Part of a small language model's weights.
Size: 21 layers, 13.2M parameters.
Architecture: RMSNorm before each block, rotary positions, no biases in attention or MLP, untied embeddings.
Training: a variant of Muon for these matrices, 798M tokens, 6086 steps.
Each number is 128 + 24 x the weight over its row's rms, rounded and kept within 0 to 255. Layers, rows and columns count from 0. The size above them is the row's rms in percent of the matrix's.

# layer 12 MLP down (transposed), 768x192, rms 0.154, rows 162-207, columns 144-191
size [ 98  97  98 104  95  96  89 103  94  94 105  97  91 100  98 101  96  93 103  99  93 100 100  94 100 103  97 100 109  95 101 102  98 102 101 107 103 100 106 107  96 102  96  99  97 103]
[[126 134 144 123 125 102 143 106 125 151  97 130 137 131 111 166 123 110 105 136 137 111 119 152 119 124 124 166 110 141 123 137 126 116 149 131 108 130 111 140  89 152 156  93 158 163 110 124]
 [ 87 141  95 137 115 142  80 121  81 103 122 132  98 138  93 104 154 108 113 148 101 147  93 163 103 107 146 116 127  85  77 139  62 110 148 124 128 143 107 177  93 127 133 165 113 156 109 129]
 [146 103 169 101  97 141 123  90 110 124 113 128 107  81 127 124 163 135 111  90 176  88 137 143  69 137 206 139 127 130 129 155 173  98 146 150  97 100 144 139 130 131 143  80  99 136  82 133]
 [134 167 100 136 110 130  99 128 121 118 133  90 138  67 159  98 123 141 154 163 156 140 146 135 125 132  99 151 105 128  93 170 139 161 145 147 139 194 114 177 150 121 106 132  98 139  91 121]
 [ 68 165 115 149 121 138 116 150 164 112 153 106 155 139 157 155 143 122 114 127 131 122 126 142 122 146  74 180 145 117 154 170 124 134  87 148 145 139 126 139 145 148 147 112 136 114 105 126]
 [109 132 152 142 162  93 131 167 149  77 123 123 130  99 133 131  97 129 120 111 120  88 129 109 151 174  98 159 117 174 102 123 140 129 123 114 153 139  94 130  96 143 140 126 117 138 116 161]
 [138 144 149  91 127 165 119 116  82 119 193  77 100 134 133 110 130 101 111 151 158 124 184 156 145 129 105 111 119 105 133 141  92 121 142 152 122 123 114 121 118 113 137 117 154 140 168 130]
 [ 84 147  84 140 149 127 143 118 134 143 149 154 149 109 133 135 109 120 143 146 149 141 163 100 123 165 127  96 145 140 123 147 171 110 130 130 145 109 197 111 139 130 130 131 152 138 108 137]
 [126 150 103  89 133  66 123 168 102  96 100 119 121 140 127 126 150 133 113 145  75 101 130 147  79 134  91 150 152 115 129 131 108 123 139 108 115 144 138 113 135  89 151  95 100 136 191 112]
 [115 155  95 135 128 122  97 135 153 110 139 133 147 156  95 119 110  86  90 148 143 143 130 124 115  79  88 148 168 158 158  93  75 151 162 118 116 141 144 169 127 144 120  88 166  88 106 100]
 [128 123 108 147 132 132 131 110 120  78 161 119  66 129 187 128 148 138 126 122 123 130 116  93 125 148 113  94  63 137 147 115  68 164 141 127 142 118 131 171 126 130 112 128 142 111 128 107]
 [ 78 119 107 124 113 155 143 103 130 105 140  83 117  92 129 148 143 133 141 150 109 133 154 119  83 151 103 139 138 167 151  87 107 117 124 171 169 116 132 130 137 152  82 111 142 179  85 103]
 [137 120 132 175 152 147 111 142 147 130 147 122 182 125  75 131  96 127 121 155 141 102 134 171 164  90 131 103 151 149 121 143 136 104 163 126 172 105 129 162 113  98 116 191 137 139 145 170]
 [168 158 124 146 157 140 164 137 122 142 113 129 144 141  88 124 138 142 120 101 139 145  94 124 119 164 109 115  95 128 112 171 102 141 140 152 162 192 106 139 141 130 133 150 126 142 105 194]
 [108 175 130 106 133 158 112 136 140  81 126 101 118 142 163  72 130 111 112 114 132 173 115  94 130 138  90 172 155 121 158 119 135 124 164 147 144 158 138 155  96 139  79 140 130 111 114  77]
 [129 165 120 133 141 108 154 127 116 120 154  76 111 124 153 149 147 116 133  96 138 120 125 132 161 151 130 171 105 120 126 145 128 156 101 157 159  93 121 161 191 116 127  97 113 139 156 125]
 [119 179 109 110 144 128  98 115 122 171  91 105 100 129 134 177 148 118  86 132 102 141 132 100 131  84  84 154 169 127 105  70  93 122 124 110 142 124 124 120 150  95 156 100 107 134 100 109]
 [146 114 128 152 155 102  96 120 108 124 126 133 164  65 111 121 127 127  79 104 130 135 111  91 106  89 108 147 105 126 123  97 149 137 186 130 113 150  98  93 123 138 113 127 167 157 106 115]
 [137 128 163 147 138 125 128 132 125 127 179 100 137 126 126 114 166 142 110 135 138 133 176  99 136 153 120 121 157  90  97 130 114 147 135 127 125  74  78 111 118 157  98 106 148 137  94 161]
 [128  97 164 153 103 135 109 107 159 117 132 154 125  99 131 139 132  99 153 199 162 135  72 111 118 118 135 116 129 137 135 122 106  98 122 131 159 117 147 105 141 110 103 145 117 105  93 142]
 [175 107 161 133 105 109 100 137 143 136 114 160 128  99 225 148 130 153 136 137 139 139 136 111 177 104 142 106 122 114 159  49 118 140 186  97 116  84 123 100 159 141 142 103  90 121 115  92]
 [152 173 100 106 117  94 126  86 138  91 137  85 104 143 105  72 115 145 146 140 124 114 153 121 145 139 135 130 178 125 126 101 114  88 135 108 106 142 111 169 123 130 130 116 114 120 107 139]
 [182 110 126 113 161 137 115 152 138 152  97 174 112 131 170 109 100 139 130 156 162 142  88 127 115 149 139 110 133 126 124 145 104 139 133 126 132 147 119 142 118 145  97 134 105 112  94 108]
 [130 152 122 107 158 128 133 121 131 140 131 101 101 114  33 125 147 144 130 124 160 162 147 114 101 181 135  86 108 128  93 144  87 125 131 132 118 115 152 163 108 134 115 158 144 136 132 105]
 [144 180 120 133 139 135 124 119 136 111 170 107 132 149 136 109 150 139 132  96 115 136 113 111  98 142 107  71  88 152 142 133 161 183 158 107 163 121  92 136  91 114 119 146 128 143 133 151]
 [112 110 122 147  75 170 142  73 149 130 101 120 157 166 199 129 151 117 122 142 115 118 117 121 160 126 136 149 115 137 114 111  99 136 110 159 158 153 109  93 106 106 133 145 118 113 157  98]
 [140 131 119 125 142  97 148 113 140  92 100 123 118 143 156 128 150 161 159 120 124 117 125 161 121 100 107 157 145  78  92 181 137 147 136 130  93 126 134 148  87 132 102 111  99 171 119 132]
 [139 142  63 191 120 113 145 150 163 139 170 114 126 134 154 113 145 112 120 134 142 144 152 102 140 166  64 163 180 155 120 135 149  98  90  70 125 117  89 112 136 111  97 152 116 148 132 129]
 [124 111 118  97 135 110 103 140 165 123 119 140 108 138 143 130 128 119 127 136 131 138 121 149 140 120 158 173 155 121 164  90 108 158 114 126  91 100 114 143 151 198 146 107  79 125 141 129]
 [132 116 149 169 138 148 163 159 102 149 128 109 134 146 123 109 109 163 133 116  94 156 135 153  85 126 111 130 164 128 104  97 118 110  93 163 144 133 148  92 151 121 117 151 113 157 154 126]
 [133 149 122 142 133 168  98 159 120 116 135 121 150 170 116 161  84 118 135 119 112 126 145 128 121  88  93 119 153 144 134 122 154 157 157 111 130 125  76  89 135 119  95 144 124 105 190 123]
 [138 106 109 122 160 154 126 171  93 180 162 133 109  95  93 159 126 109 161 137 128 140 125 131 170 133 133 136 109 138 134 108 130 168 116 155  91  78 124 151  94  96 127 117 130 132 113 113]
 [143 167 116 158 137 115  93 152 122 114 128 140  76 157 111  73 108 154 157 115 111 128 132  81 144 149 156 131  77 147 127 136 146 128 108 154 136 120 180 120 109 119 141 112 135 119 141 108]
 [111 180 156  84 135 129 134 137 163 144 121 150 169 126  84 142 118 119 132 128 167 117 141 111 141  52 135 116 141 152 138  98 132 135 137 116 165 123 107 114 137 113 117 151  89  95 136 170]
 [112 132 144 118 154 149 162 107  87 159 140 111 103 117  97 131 110 132 128 125 148 145 120 141 154 119 123 173  82 134 126  87 109 166 121 108  92 195 182 164 124 130 122 147 141 147 145  79]
 [120 115 132 132 146 120  87 109 140 122 118 103 155 132 139 123 153 150 117 118 125 164 128 120 130 114 109  94 103 107 130 116 122 133 165 119 120 106 114 120  97 123 101 129 101  99  98 167]
 [148 127 117 120 127 122 116 140 106 126 102 124  64 110 169 103  97 132 166 143 136 128 157 141 123  66 119 107 136  77  96  94 109 100 112 162 137 142 149 137 130 135  97 143 146 174 115 112]
 [136 101 153 120 131 118 117 123 114 142  78 172 113  97 140 125 138 139 126 141 112 117 118 124 108 170  81 119 137 109 100 132 131 140  98 185 137  60 116 179 141 130 119 119 162 135 123 119]
 [118 123 121 111 148 117 117 141 120 140  89 114 135 129  86 112 133 122 104 120 128 164  84 149  92 128 178  84 113 121  73 169 145 132 123 130 148 155 120 164 118 120 147 145 125 100 175 111]
 [175 116 137 155 148 124 171 127 166 118  96 148 157 134 103 130 130 114 114 116 133 153 136 106 129 100 103 154  85 137 134 119 154 149 118  84 121 128 157 145 135 107 141  85 136 162 113 111]
 [117 122 159 146 165 121 125 140 129 163 136 135 138 125 136 167 179 154  89 171 108  97 123 108 143 134 100  91 165 135 116  98 161  85 138 100 110 136 144 115 140 131 102  83 126 117 132 151]
 [122 127 165 118 111 100 136 140 125 121 169 130 143 155 132 150 110 139 164 123 106 120 134 137 124  78 126 140  80 151 162 105 101 116 136 107 102 135 167 147 103 110 160 134 111 154 118  87]
 [147 127 131 132 121 139 106 111 169 135 130 158  92 124 150 133 122 158 151 150 169 136 188 118 144 119 159 131 106 134 152 139 118 168 117 104 130 152 127 112 121 106 103 153 136 107 134 160]
 [122 116 119 122 101 144 132 148 109  86 129 149 127 138 133 159 177 167 118 106 174 123 135 118  94 125 148 114 118 136  89  96  83 134 115 144 140 169  94 140 104 130 141  96 142 142 142 115]
 [130 104 154 101 119 131 139  77 138 141 132 146 101 115  91 155 132 155 186  91 124 129 176  78 137 102 114 114 141 152 173 130 127  96 100 105 159 125  94 138 113 108 136 105 122 132 123 113]
 [134 143 126 145  93 151  92 134 123 185  86 129 139 149 125 117 135 151 134 152 120 130 131 163 129 132 160  76 132 111  97  91 118 149 132 156 126 124 110 116 106 105 105 104  94 162 140 137]]
# layer 12 MLP gate, 768x192, rms 0.162, rows 163-208, columns 144-191
size [101 100  94  92  96  92 105  97  95 104  97  99  99  96  99  96  95 102  97  91 101  94  96 104 102 102 105 109 100 100 102 101 105 103 101 103 101 102  99  99 102  97  94 106 104  97]
[[103 116 122 133 145 122 146  94  96 137 163 112  96 140  93 115 138 130 104 113 112 169 105 166  99 132 115  87 114 113 111 132  87 129 141 105 130 135 146 176 164  91 120 127  42 130 142 102]
 [138 133 124 139 106 117 160  83  95 130 157  87  84  86 113 115  95 103 105 117 111  80 120 161  98 125 177 115 133 130 104 145  98 137 133 105 128 122 157 138 100 136 124 117 115  99 133 116]
 [133 164 132  94 109 131 178 130 133 133 110 103  96 103 103 111 120 128 128  88 121 111 135 140  95 116 168  70 117 100  99 170 114 103 132 147 151 162 144 110 146 106 125 126  67 154 134 103]
 [ 97 130 127 159 124 151 139  91  99 127  90 170 104 138 134 108  90 131 147 130 130 121 110 115  86 104 129 112 154 169 111 132 130 133 117  92 157 120 116 134 127 122 156 136  97 188 104 118]
 [141 170 145 137 139  96 130  88  88 103 133  90  85 129 164  61 122 117 144 156 130  84 119  54  65 143  76 120 126 167 122 129 104 103 115 105 153 136 101 148  90 137 122 169 121  94 123 171]
 [122 142 149 108 126 100 140 134 154 161 111 101 115 145 115 119  99 103 148  96 128 139 126 156 132 162 132 147  92 123 155 118 147 173 127 155 110 134 126 131 150 128 127 177 146 118 135  91]
 [105 126  87  90 128 107 138 128 129 141 130 133 131 100 152 127 118 100 134 116 110  98 135 161 180  73 153  99 175 136  81 153 153 191  91 158 125  97 139 174 110 106 157 133 110 151 156 139]
 [132 120 106 139 115 151 133 140 123 162 168 125 107 134 132 111 126 154 153 119 171 120 131 113  96 131 131 144 111 133 165 126 105 106 142 130 106 101 112 112 112 110 121 103 171 158 152 132]
 [158 125 130 117 119 115 122 161 127 200 136 133 143 128 110 106 153 144 125 179 164 111 133 121  96 113 155 160 143 107 138  82 122 136 135 113 104 147 126 139  93 165 134 152 149 124 138 168]
 [108 143 141 142  93 156 129 103 103 172  92 153 143 129 128  97 142 105 143  95 142 111 103 130  97  99 154 163 158 125 114 140 184 115 154 128 136 138 116  84 132 125 159 138 148 147 157 105]
 [112 120 131 123 155 139 117 106  71 130 150 144 128 134 162 147 127 125 124 133 109 123 130  62 124 142  78 122 118 125 165 134 116 121 140 149 112 135 128 178  92 139 157 110 130 134 137  86]
 [101 110 143 139 157 137 163 132 123  97 135 134 174 150 104 121 129 143 105  99 137 165 156 137 113 136 115 137 112 137  95 176 142 151 141 113 166 137  94 145 163 115 159 161 118  94 114 143]
 [143 131 110 113 141 105 116 126 135 126 142 132 131  79 107 120 130 155 197 135 118 145 165 121 125 132  60 115  83  95 130 114 124 147 151 100 160 128 112 150 180 101 154 105  73 108 108 114]
 [120 140 152  94  68  99 125  99  86 127 135 118 139 114 126 107 100 103  93 106 119 140 121 126 120 136 150 109 125 125 159 103 134 163  92 128  93 163 122  81 116 104 138 111 120  96 124 170]
 [145 169 125 120 150 103 113 106 128 112 171 155 116 104 103 168 127 118 148 123  92 130 129  96 103 111 155 151 119 138 123 123 146 149 107 111 137 114 153 127 134 150 155 100 104 124 111  89]
 [106 106 123 148 127 147 142 113 144 135 128 119 129 121 112 150 117 129 150 120  79 159 168 134 117 104  90 165 149 184 144 103 138 126 120 114 113 137 125 157 149 102 126 141 146 128 144 130]
 [168 134  99  98  90 114 114 134  93 141  88  95 118 113 114 126 154 135 164 136 102 117 135 160 122 155 172 100 172 176 154 155 151 133 178 139 106 129 104 115 111 117 167 150 121  90 174 125]
 [111  90 137 123 132 113 165 157 119  67 123 140 137 101  57 135 140 142 122 105 162 109  62  84 109 119 127 130 110 123 107 117 116 123 121 154  89 141 125 115 128 114 133 139 110 137 131  84]
 [158 137 148 125  88  92 116 101 174 167 135 134 145 135 116 130 141  83 150 154 115 155  67 109  90 133 154 105 126 119 181 129 108 122 140 151 128  78 133 105 109  99 109 113 130 144 109 126]
 [153 163 124  74 129  83 126 118 141 119 141 136 105  99 144 153 109 129 122  98 132 131 147 127 170  98 121  89 110 122 154 108 151 145 158  82 145 142 139  98 177 106 143 142 148 104  84 144]
 [123 113  84 146 118 155  93 150  92 122  98 147 157 114 160 137 153 108 113 102 115 119 125 163 136 123  95 135 122 173 107 113 173 129  99 187 127 140 140 166 157 122 162 121 140 118 192 139]
 [162  59  92 144 166 153 153 125 148  54  98 157 123 148 141 144 115 157 153 107 101 186 145 135 102 112 132  81 179 110 147 175 109 133  93 109 134 149 119 128 140 131  97 112 116 136 135 153]
 [134 105 111 127 141 130 142 110 101 103  65 156 149 137 204 100 136 156 145 135 102 111 129  77 144 121 118 115 128 128 143 147 133 162 132 106 127 123 146 126 108 121 151 119 138 139 121 160]
 [140  92  75 191 136 105 151 137 121 125 135 129  98  67 102 184 119 130 110 147 101 115 125 126 141 148 129 117 115 122 137 113 174 120 127 119 172 110 139 135 134 139 154 135 106 132 123 161]
 [140 174 116 147 164 167 156 104 149 143 137 140 113 157 119 125  99 136 113 140 161 147 135 126 146 127 164 122 112 121  98 113 138 115 138 125 140 129  88 122 151 138 119 133 136 136 125  80]
 [149 159 135 157 117 138 149  99  81 111 112 100 136 109 122 106 144 124 147  71 141 123 139 126 111 150 153 135 113 114 145 148 133 122  96 124 108 140 116 169 107 138 143 161  86 101 103 107]
 [102 112 136 126 128 133 143  83 117 153 131 112 138 141 157 123 142 193 148 129 101  83 115 103 132 114 131 113 138  93 103 157 111 120  99 163 128 119 140 118 163 143  85  83 159 131 138 124]
 [157 128 165 102 139 120 149 100 102 165  84 165 126 135 161  92 133 106 159 107 144 100 143 126 127 154 100  95 144 135 117 161  94 123 107  99 132 136 145 128 139 156 169 101 111 108 143 148]
 [128 115 138  99 130 125 133  91 130 157 102 111 127 132 132 103 140 104 137 146 135 130 164 121 102 146 152 136 114 106 175 109  90 125 111 138 119 104 110 111 141 161 115 131 152 121 145  89]
 [130 145 121 142 140  67 161 118  95  95  84 111 104 101 121 146 138  58 136 111 170 133 112 130 112 130 175 165 115 150 123 100 142 108  89 156 133 131 124 158 101 159 157 139 143 115 142 123]
 [133 128 157  74 134 151 107 165  91  54 137 128 141 152 107 106 115 138 119 121 145  83 109 149 101 123 111 149 102 187 151 106 157 125 147 184  95 135 161 127 130 160 148 148 123 122 104 110]
 [114 116 147 138 167 129 125 128  95 105 160 164 146 129 119 132 153 146 145 151 139 123 114 138  99 126 125 161 145 161 139 106 140 114 159 119 152 153 145 119 114 139 121 143 108 162 154 141]
 [173 115 108 136 126 130 151 140 125 120 165 163  67  95  90 153 131 116 141 132 109 162 138 131 100  99 113  98 151 139 162 126 130 149 139 146 117  76 112  92 105 147 105 132 112 155 138 135]
 [123 124 103 122 110 147 112  98 142 136 133 135 131 115  83 106 130 116 103 120  89 152 162 140 122 140 154 121 106 157 125 143  94 104 125 118 108 160 145 132  98 101 136 127 127  93 155 135]
 [133 148 142 106 121 111 141 108 138 105  91 106 131 149 135 152  90 170 100 164 142 114 113 111 100 114 107 139 142 130 118 126 161 125 121  84 132 133 128 132  92 164  78 116 146 114 147 163]
 [102 141 152 157 123 121 154 115 107 119 140 131 152 187 119 111 158 119 162 123 138 102 114 142 125 123 153 132 123 144 114 108 173 135 116  94 149  75 107 102 111 108 183 143 106 111 131 145]
 [113 129 131 132  90 148 123 125 109  88 129 102 134 153  97 159 145 122  98  92 148  66  87 114 154 104 140 115 100  83  89  96 139 102  79  92 159 123 113 165 131 141 126 127 105 154 123 134]
 [101 161 149 134 134 148 151 140  84 127 123 129 166 135  95 132 149 162 116 128 120 176  92 119  87 120 158 146 131 138  88 159 126 114 151 120 112 170 126 146 129 141 149 178 156 111 170  89]
 [128 111 145  80 118 121 108 154 120 125 109 138 130 105 130 168 111 100 152 126 106 142 138 143 121 105 132 144 140  84 123  77  78 109 107 130 135  85 106 133 122 122  97 160 122  84 118 124]
 [102 158 107 137 126 118 124 125 137 117 147 122  92 149  96 148 120 151 140 134 148 106 136 138 190 115 117 163 121 128 119 127 127 108 158 123 121 108 142 138  99 122 146 168 115 121 119 142]
 [120 116 166 107 139 141 136 121 104  55 137 131 166 118 160  89  96 113 153 101 133 125  95 150 149 110 134 103 127 138 132 115 148 123 145  93 148 139 145 111 182 108 132 127 126 137 113 128]
 [194  91 124 110  99 146 128 146 117 137 138  91 135 136 132 133 103 124 129 120 166 117 118 129  85 133 137 141  88 127 166 147 132  89 162 128 141  89 120 139 135 142  89 168 168 147 143 138]
 [148 100 130 177 108 163  91 155 133  84 165 142 170 122 122 160 120 140 163 143 131 141 132 116 103 131 127 132 118 115 130 148 110 152 111 104 132 156 141 113 107 153 111 122 135 129 130 154]
 [ 96 140 135 119 113  93 134 147 154 126 106 112 128  59 115 157 147 116 123 129 127 119 189 158 158  94 140 115 132 131 126 163 133 127 142 158 101 149  68 106 119 106 133 131 109 153 122 143]
 [122 157 131 153  98 155 139 164 151 121  88 118 142 124  97 200  84 128  99 120 117 127 104 130 117 139 126 120 141 144 131 144 122 137 145 118 109  75  93 143 126 135 118 136 108 172 162 118]
 [129  90 137 120 110 164 143 151 134 125 113 136 167 149 123 113 133 131 169  99 153 141 134 153 139  79 155 148 108  93 128 141  90 128 165 140 104 103 122 108 104 108 118 136 161 119 123 163]]
# layer 12 MLP up, 768x192, rms 0.164, rows 163-208, columns 144-191
size [ 99  98 102  92  96  90 103  94  94 102 102  91 102  99 102  97  93 104  93  95 101  99  92 102 103  97 101 107  94 102  99 102 100 103 105 105 103 111 106  95  97  92 104  94 104 103]
[[145 127 152  93 149  94 120 183 129 106 119 174 116 159 132 135 133 151 137 120 128 117 160 138 150 123 142 136  88 101 133 176 107  81 114 116 114 107 121 100  90 130 150  94 144 151 144  91]
 [136  97 165 133 140 140 169 145 167  77 146 186 111 139  89 141 116 136 127 151 132 115 121 141 127  94 146 112 118 120 124 137 173 125 130 127 127  76 178 147 115  83 148 144 148 125 117 142]
 [ 89 109 149 152 117  88 109 148 150 115 118 111  73 104 152 138 126 149 104 149 149 127 115 167 112 167 191 159 146 142 101 116 168 143 144 146 182 119 101 115 119 126 107 122 112 108 112 121]
 [142 159 138 120 141 105 120 137 103 144 149 107 115 157 131 112 124 123 160 134 102 133 131 131 174  87 142 119 137 130 106 104 148 117 156 137 107 111 133 129 100 157 154 114 163 155 130 130]
 [115 105  92 147 143 135 118 111 111 103 131 139 162  94 128 129  77  98 133 137 106  90  88 110  89 137 144 144 112 118 139 124 165 150 128 138 124  90 156 101 104 127 141 165 105 117 105 180]
 [106 108 121 176 126 161 119 140 106 151 136 135 131 139 154 126  97 136 120  98 135 134 150 146 155  84 146 141 133 156 165 136 144 151 168 150 113  99 154 155 139 135 109 131 124 150 161 112]
 [130 108  98 141 166 169 112 141 179 118 118 156 122 117 133 136  99 144 124 108 143  74 187 123 165 108 124 146 116 119 118 100 122 154 101 130 102  98 170 123 141 146 104 150 115 150 158 160]
 [146 105 112 152 122 163 123 141 142 151 154 152  90 155 118 141 138 108 160 120 147 138 175 138 125 191 163  98 119 144 121 155 113 183  90 112 120 132  82 150  87 123 137  85  99  73 128 151]
 [118 132 130 124 131 101 147 156 135 120  94 173  92 154 116 146 134 150 120  99 153 136  89  95 132  98 145 124  93 153 184 100 138 143 114 152 123  99 118 140 136 102 151 131 133 103 130 178]
 [150 105 122 117 177 144 156 131 137 141 140 131 112 119 153 121 142 116 135 137 132 116 108  95 139 149  97 179  95 159 141 149 107 133 125 130 183 164 137 142 116  92 129 103 137 134 129  97]
 [124 109 108 137  97 154 146 119 122 109 146 125 148 101 125 165 111 155 107 131 135  82 180 102 121 119  84 189 139 134 139 153 113 111 144 122 129 128 149 118 172 147 134 147 117 129 125 158]
 [126 107 134  87 132 131 176 120 137  97 109 119 103 101 120  94 178 125 139 112 165 121 127 161 127 134 126 141 138 116 152 115 169 108 135 106 129 145 107 108 136 171 175 114 147 111 126 163]
 [ 93  84 141 100 120 110  77 125 167 133 163  83 163 144 109 155 110 136 133 167 134 115 108 148 161 128 121 164 128 152 158 122 122 107  95  70 123 105 123 124 125 151  94 154 117 124  65 137]
 [ 88 154  69 132 130 180 135 161 122 116 124 130 162 121 174 132 124 132 151 108 118 131 114 144 105 153 162 107 159  99 175 139 126  68 163 157 158 100 154 111 106 137  92 185 104 140 136 142]
 [134 153 112 144 149  91 107 122 127 122 155 114  90 135 105  89 116 134 114 181 165 154 136 122 148 147 117 148 127 126 128 122 122 117 132 167  96 137 125 111 108 141 147 112  96  95 115 169]
 [127 115 120 123 111 137 117 122 106 168 108 100 128 122 102 134 110 152 114 111  84  93 141  93 137 125 141  91 156 118 129 143 125  93 141 155 128 150 116 152  97 127  99 125 108 131 101 159]
 [ 74 102 115  82 142 122 120 114 149 154 165 128 147 112 139 132 163 138 138 118 155 170  93 134 142 122 105 157 108 109 146 122 147 111 123  89 114 128 126 154 160 120 134 174 174 174 127 134]
 [160 101 125 135  95 129 159 144 132 146 139  85  77 157 114 168 121 135 152 122 109 176 154 112 105 173 158 144 134 129 160  83 110 121 140 142 124 109  91 151 147 141 135 117 151  92 111 153]
 [138 143 121 145  90 127 122  91 135  95  89 104 155 120  89 131 119 183 122 152 101  89 146  96  83 122 129 128 129 104 109 157 112  98  90 176 154 127 120 134 150 122 118 153  97 130  97 109]
 [107 155  89 127 130 132 165 139 111 139 116 139 122 132 145 120 158 150 103  99 109 141 119 183 134 141 108 158 142 162  96 157 113 113  67 112  86 125 130 146 150  96 149 142 140 138 149 190]
 [139 144  73 150 100 139 150  95 121 143 162  89  93 158 124 101 127 153 121 144 149 146 138  77 132 122 123  85 138 122 123 152  94 120  83 142 188 133 147 161 159 165 144 116  92 116 104 110]
 [139 122 108 144 132 150 142 127 162 146 126 167 114 163 153 143 169 142 128 131 122 139 147 100 116 122 113 127 113 104 121 143  90 135 144 135 152 165 121 114 149 133 131 137 141  90 127 173]
 [124 114 111 159 112 130 133  90 156 169 144 122  99  92 116 136 149  97 102 148 136 116 143 142 181 143 105 139 123 112 137 132 103 195 149 117 160 127 138 125 124 156 135 105 148 124 144 161]
 [135 158 134 120 124 140 127 123 122 136 106 102 109  47 125 113 158 152 137 132 127 150 143 136 125 124 122  66 167 136 106 142  99 137 131  99 154 139 137 127 112 124 149 159 122 123 151 136]
 [129 120 133 200 136 145 106  97 151 138  91 150 134  89 139 130 115 130 150 119 142 143 164  96 142 109 107 169  92 183  97 157 119 168 118  92 136 144 139 118 111 131 156 135 156 112 157 123]
 [146 129 130 134 142 153 139 136 127  82 117 135 128 145 159 115 122 155 118 165  76 117 111 159 104 152 122 110 126 156 166 115  96 110  99 100 116 120 137 160 135 118 147 116 106 110 150 126]
 [122 121 113 124 137 119 112 171 194 108 134 139 112  72 121 151 179 109 155 121 106 143 146 147 120 140 102 118 161 138 147 161 184 148 142  76 135 113 147 130  76 113  94 182 145 116 104 114]
 [115 127  71 124 119 111 159 111 191 132 136 132 108 108  71  93 138 112 137 123 135 137 148 108 111 116 189 111 140 157 133 144 116  87 138 162  91 144 185 115 113 154 104 111 105 131 131  97]
 [105 142 158  74 133 127  76 122 119 147 116 188 123 142  94  99 114 107  99 126 147  79 130 150 102  87 132 123 119 165 183 117  96 121 155 123 120 101 126 101  81 154 125 127  94 149 147 113]
 [171 138 123 135 152 148 179  92 103 117 159 122 120 147 178 175 113 134 178  92  90 171 132 116 124 145  96  89 105 116 131 136 109 150 159 134 117 140  86 118 162 112 138  99 101 112 158 146]
 [120 110 166 105 171 162 145 124 100 173 143  87 163 107 143  79 144 113  75  80 119 140 138 125 111 147 165 156 129 135 174 100 201  98 122 149 133 131 152 146 127 131 101 113 136 128 132 143]
 [120 130 120 123 135 100  47 138 132 143 100 130  98 148 129 125 155 127 108  68 131 109 149 104 171  92 137 151 137 159 133 110 129 119 142 150 147 139 105  81 138 166 135 118 127 103 120 137]
 [134 178 135 102 127 161 136 119 132 131  76 154 116 126 122 123  71 120 118 158 131 180  93 130 127 133 119 177 142 121 178 102 117 173 123 131 158 141 117 115 120 140 129 116 145 115 144 111]
 [112 101 136 147 111 111 132 149  99 112 126 117 119 108 179 143 105 137 151 129 141 155 122 130 152 133  88 176 118 113 114 128 170 108 128 130 113 130 127 131 126 141 145  99 139 155  88 178]
 [130 130 143  70 100 100 109 114 132 119 129 134 152 180  83 163 160 171 140 166 141 134 104 120 153 137 110  86 117  91 155  91 144 125 180 147 120 108 177 162  64 151 138 136 141 167  99 130]
 [150 115 129 127 109 100 113 129 129 113 105 154 115 160 137 137 135 156 161 144 143  68 123 101 123 114 169 127 100 124 141 120 116 183 168 110 179 103 150 116 152  99 147 135 117  97  98 156]
 [157 104 163 131 108 114 144  96 132 154 112 142 175 117 170  97 104 149 122 131  93 100 139 159 122 133 132 136 152 102 121 149 102 147 115 127 142 107 107 131 195 172 108 146 102 164 109  80]
 [169 177 118 109 156 130 132 113 138 119 139  74 161 104 117 136  93 101 126 165 119 160 100 159 105 107 166 115 128  83 144 142 118  89 169 119 106 113 116 130 153 110 171  82  87 107 107 134]
 [150 167 119 116  94 152 170 133 133 116 133 178 106 177 136 108 128 146 119  77 111 147 103 104 139 157 123 114  95 126 123 151 110 146 123 101 177 138 132 112 161 103 149 130 123 163  96 127]
 [130 129 145 174 121 135 143 123 153 132 137 147 128 134  92 121 126 139  98  99 109 146 178 135 121 156 100 109 144 156 177 144 181  89 143  90 138 129  99 103  94 126 147 135 152  95 125 101]
 [135 126 103 147  92 116 189 120  95 157 104 136 170 158 112 105 128 155 117 130 141 137  79 124 133  90 129 107 115 118 148  96 154 132 153  87 101 150 137 132  98 131 150 134 113 103 130 150]
 [101 155 136 130 160 105 103 136 116 129 109 146  56 118 106 132 126 155 183 158  82  96  88 134 122 115 154  67 160 125 148 111 155 120 134 125 111  93 139 145 111 132 157  82 101 113 117 107]
 [148  93 111 176 126 152 159 139 140  94 157 123 130 117 163  99 111 108 134 114 151 141 133 129 134 114  80  71 120 159 117  88 145 121 114 178 105 139 140  91 131 133 113 139 128 169 126 139]
 [150 112 139 141 127 142 120 173 120 124  83 155 124 152 164 127 111  55 140 124 188 115 151 119 143  76 111 102 119 144 122 122 102 134 162 112 133 199 124 138 141 142 160 123 173 116 157 156]
 [140 150 112 167  87 122  99 147  83  95 116 100 171 144 100 120 136 141 168  87 108 116 107 163  92 115 166 117 126 117  91 127 112 138 112 150 115 123 125 158 138 113 163 110 148 156 145 111]
 [127 121 127 108 107 134 135 133 124 196 122 159 122 141 167 114 125 178 147 150 145 125 160 137 155 170 114 111 133 129 140 147 136 189 112  91 145 185 116 142 138 117 173 101 130 129 131 123]]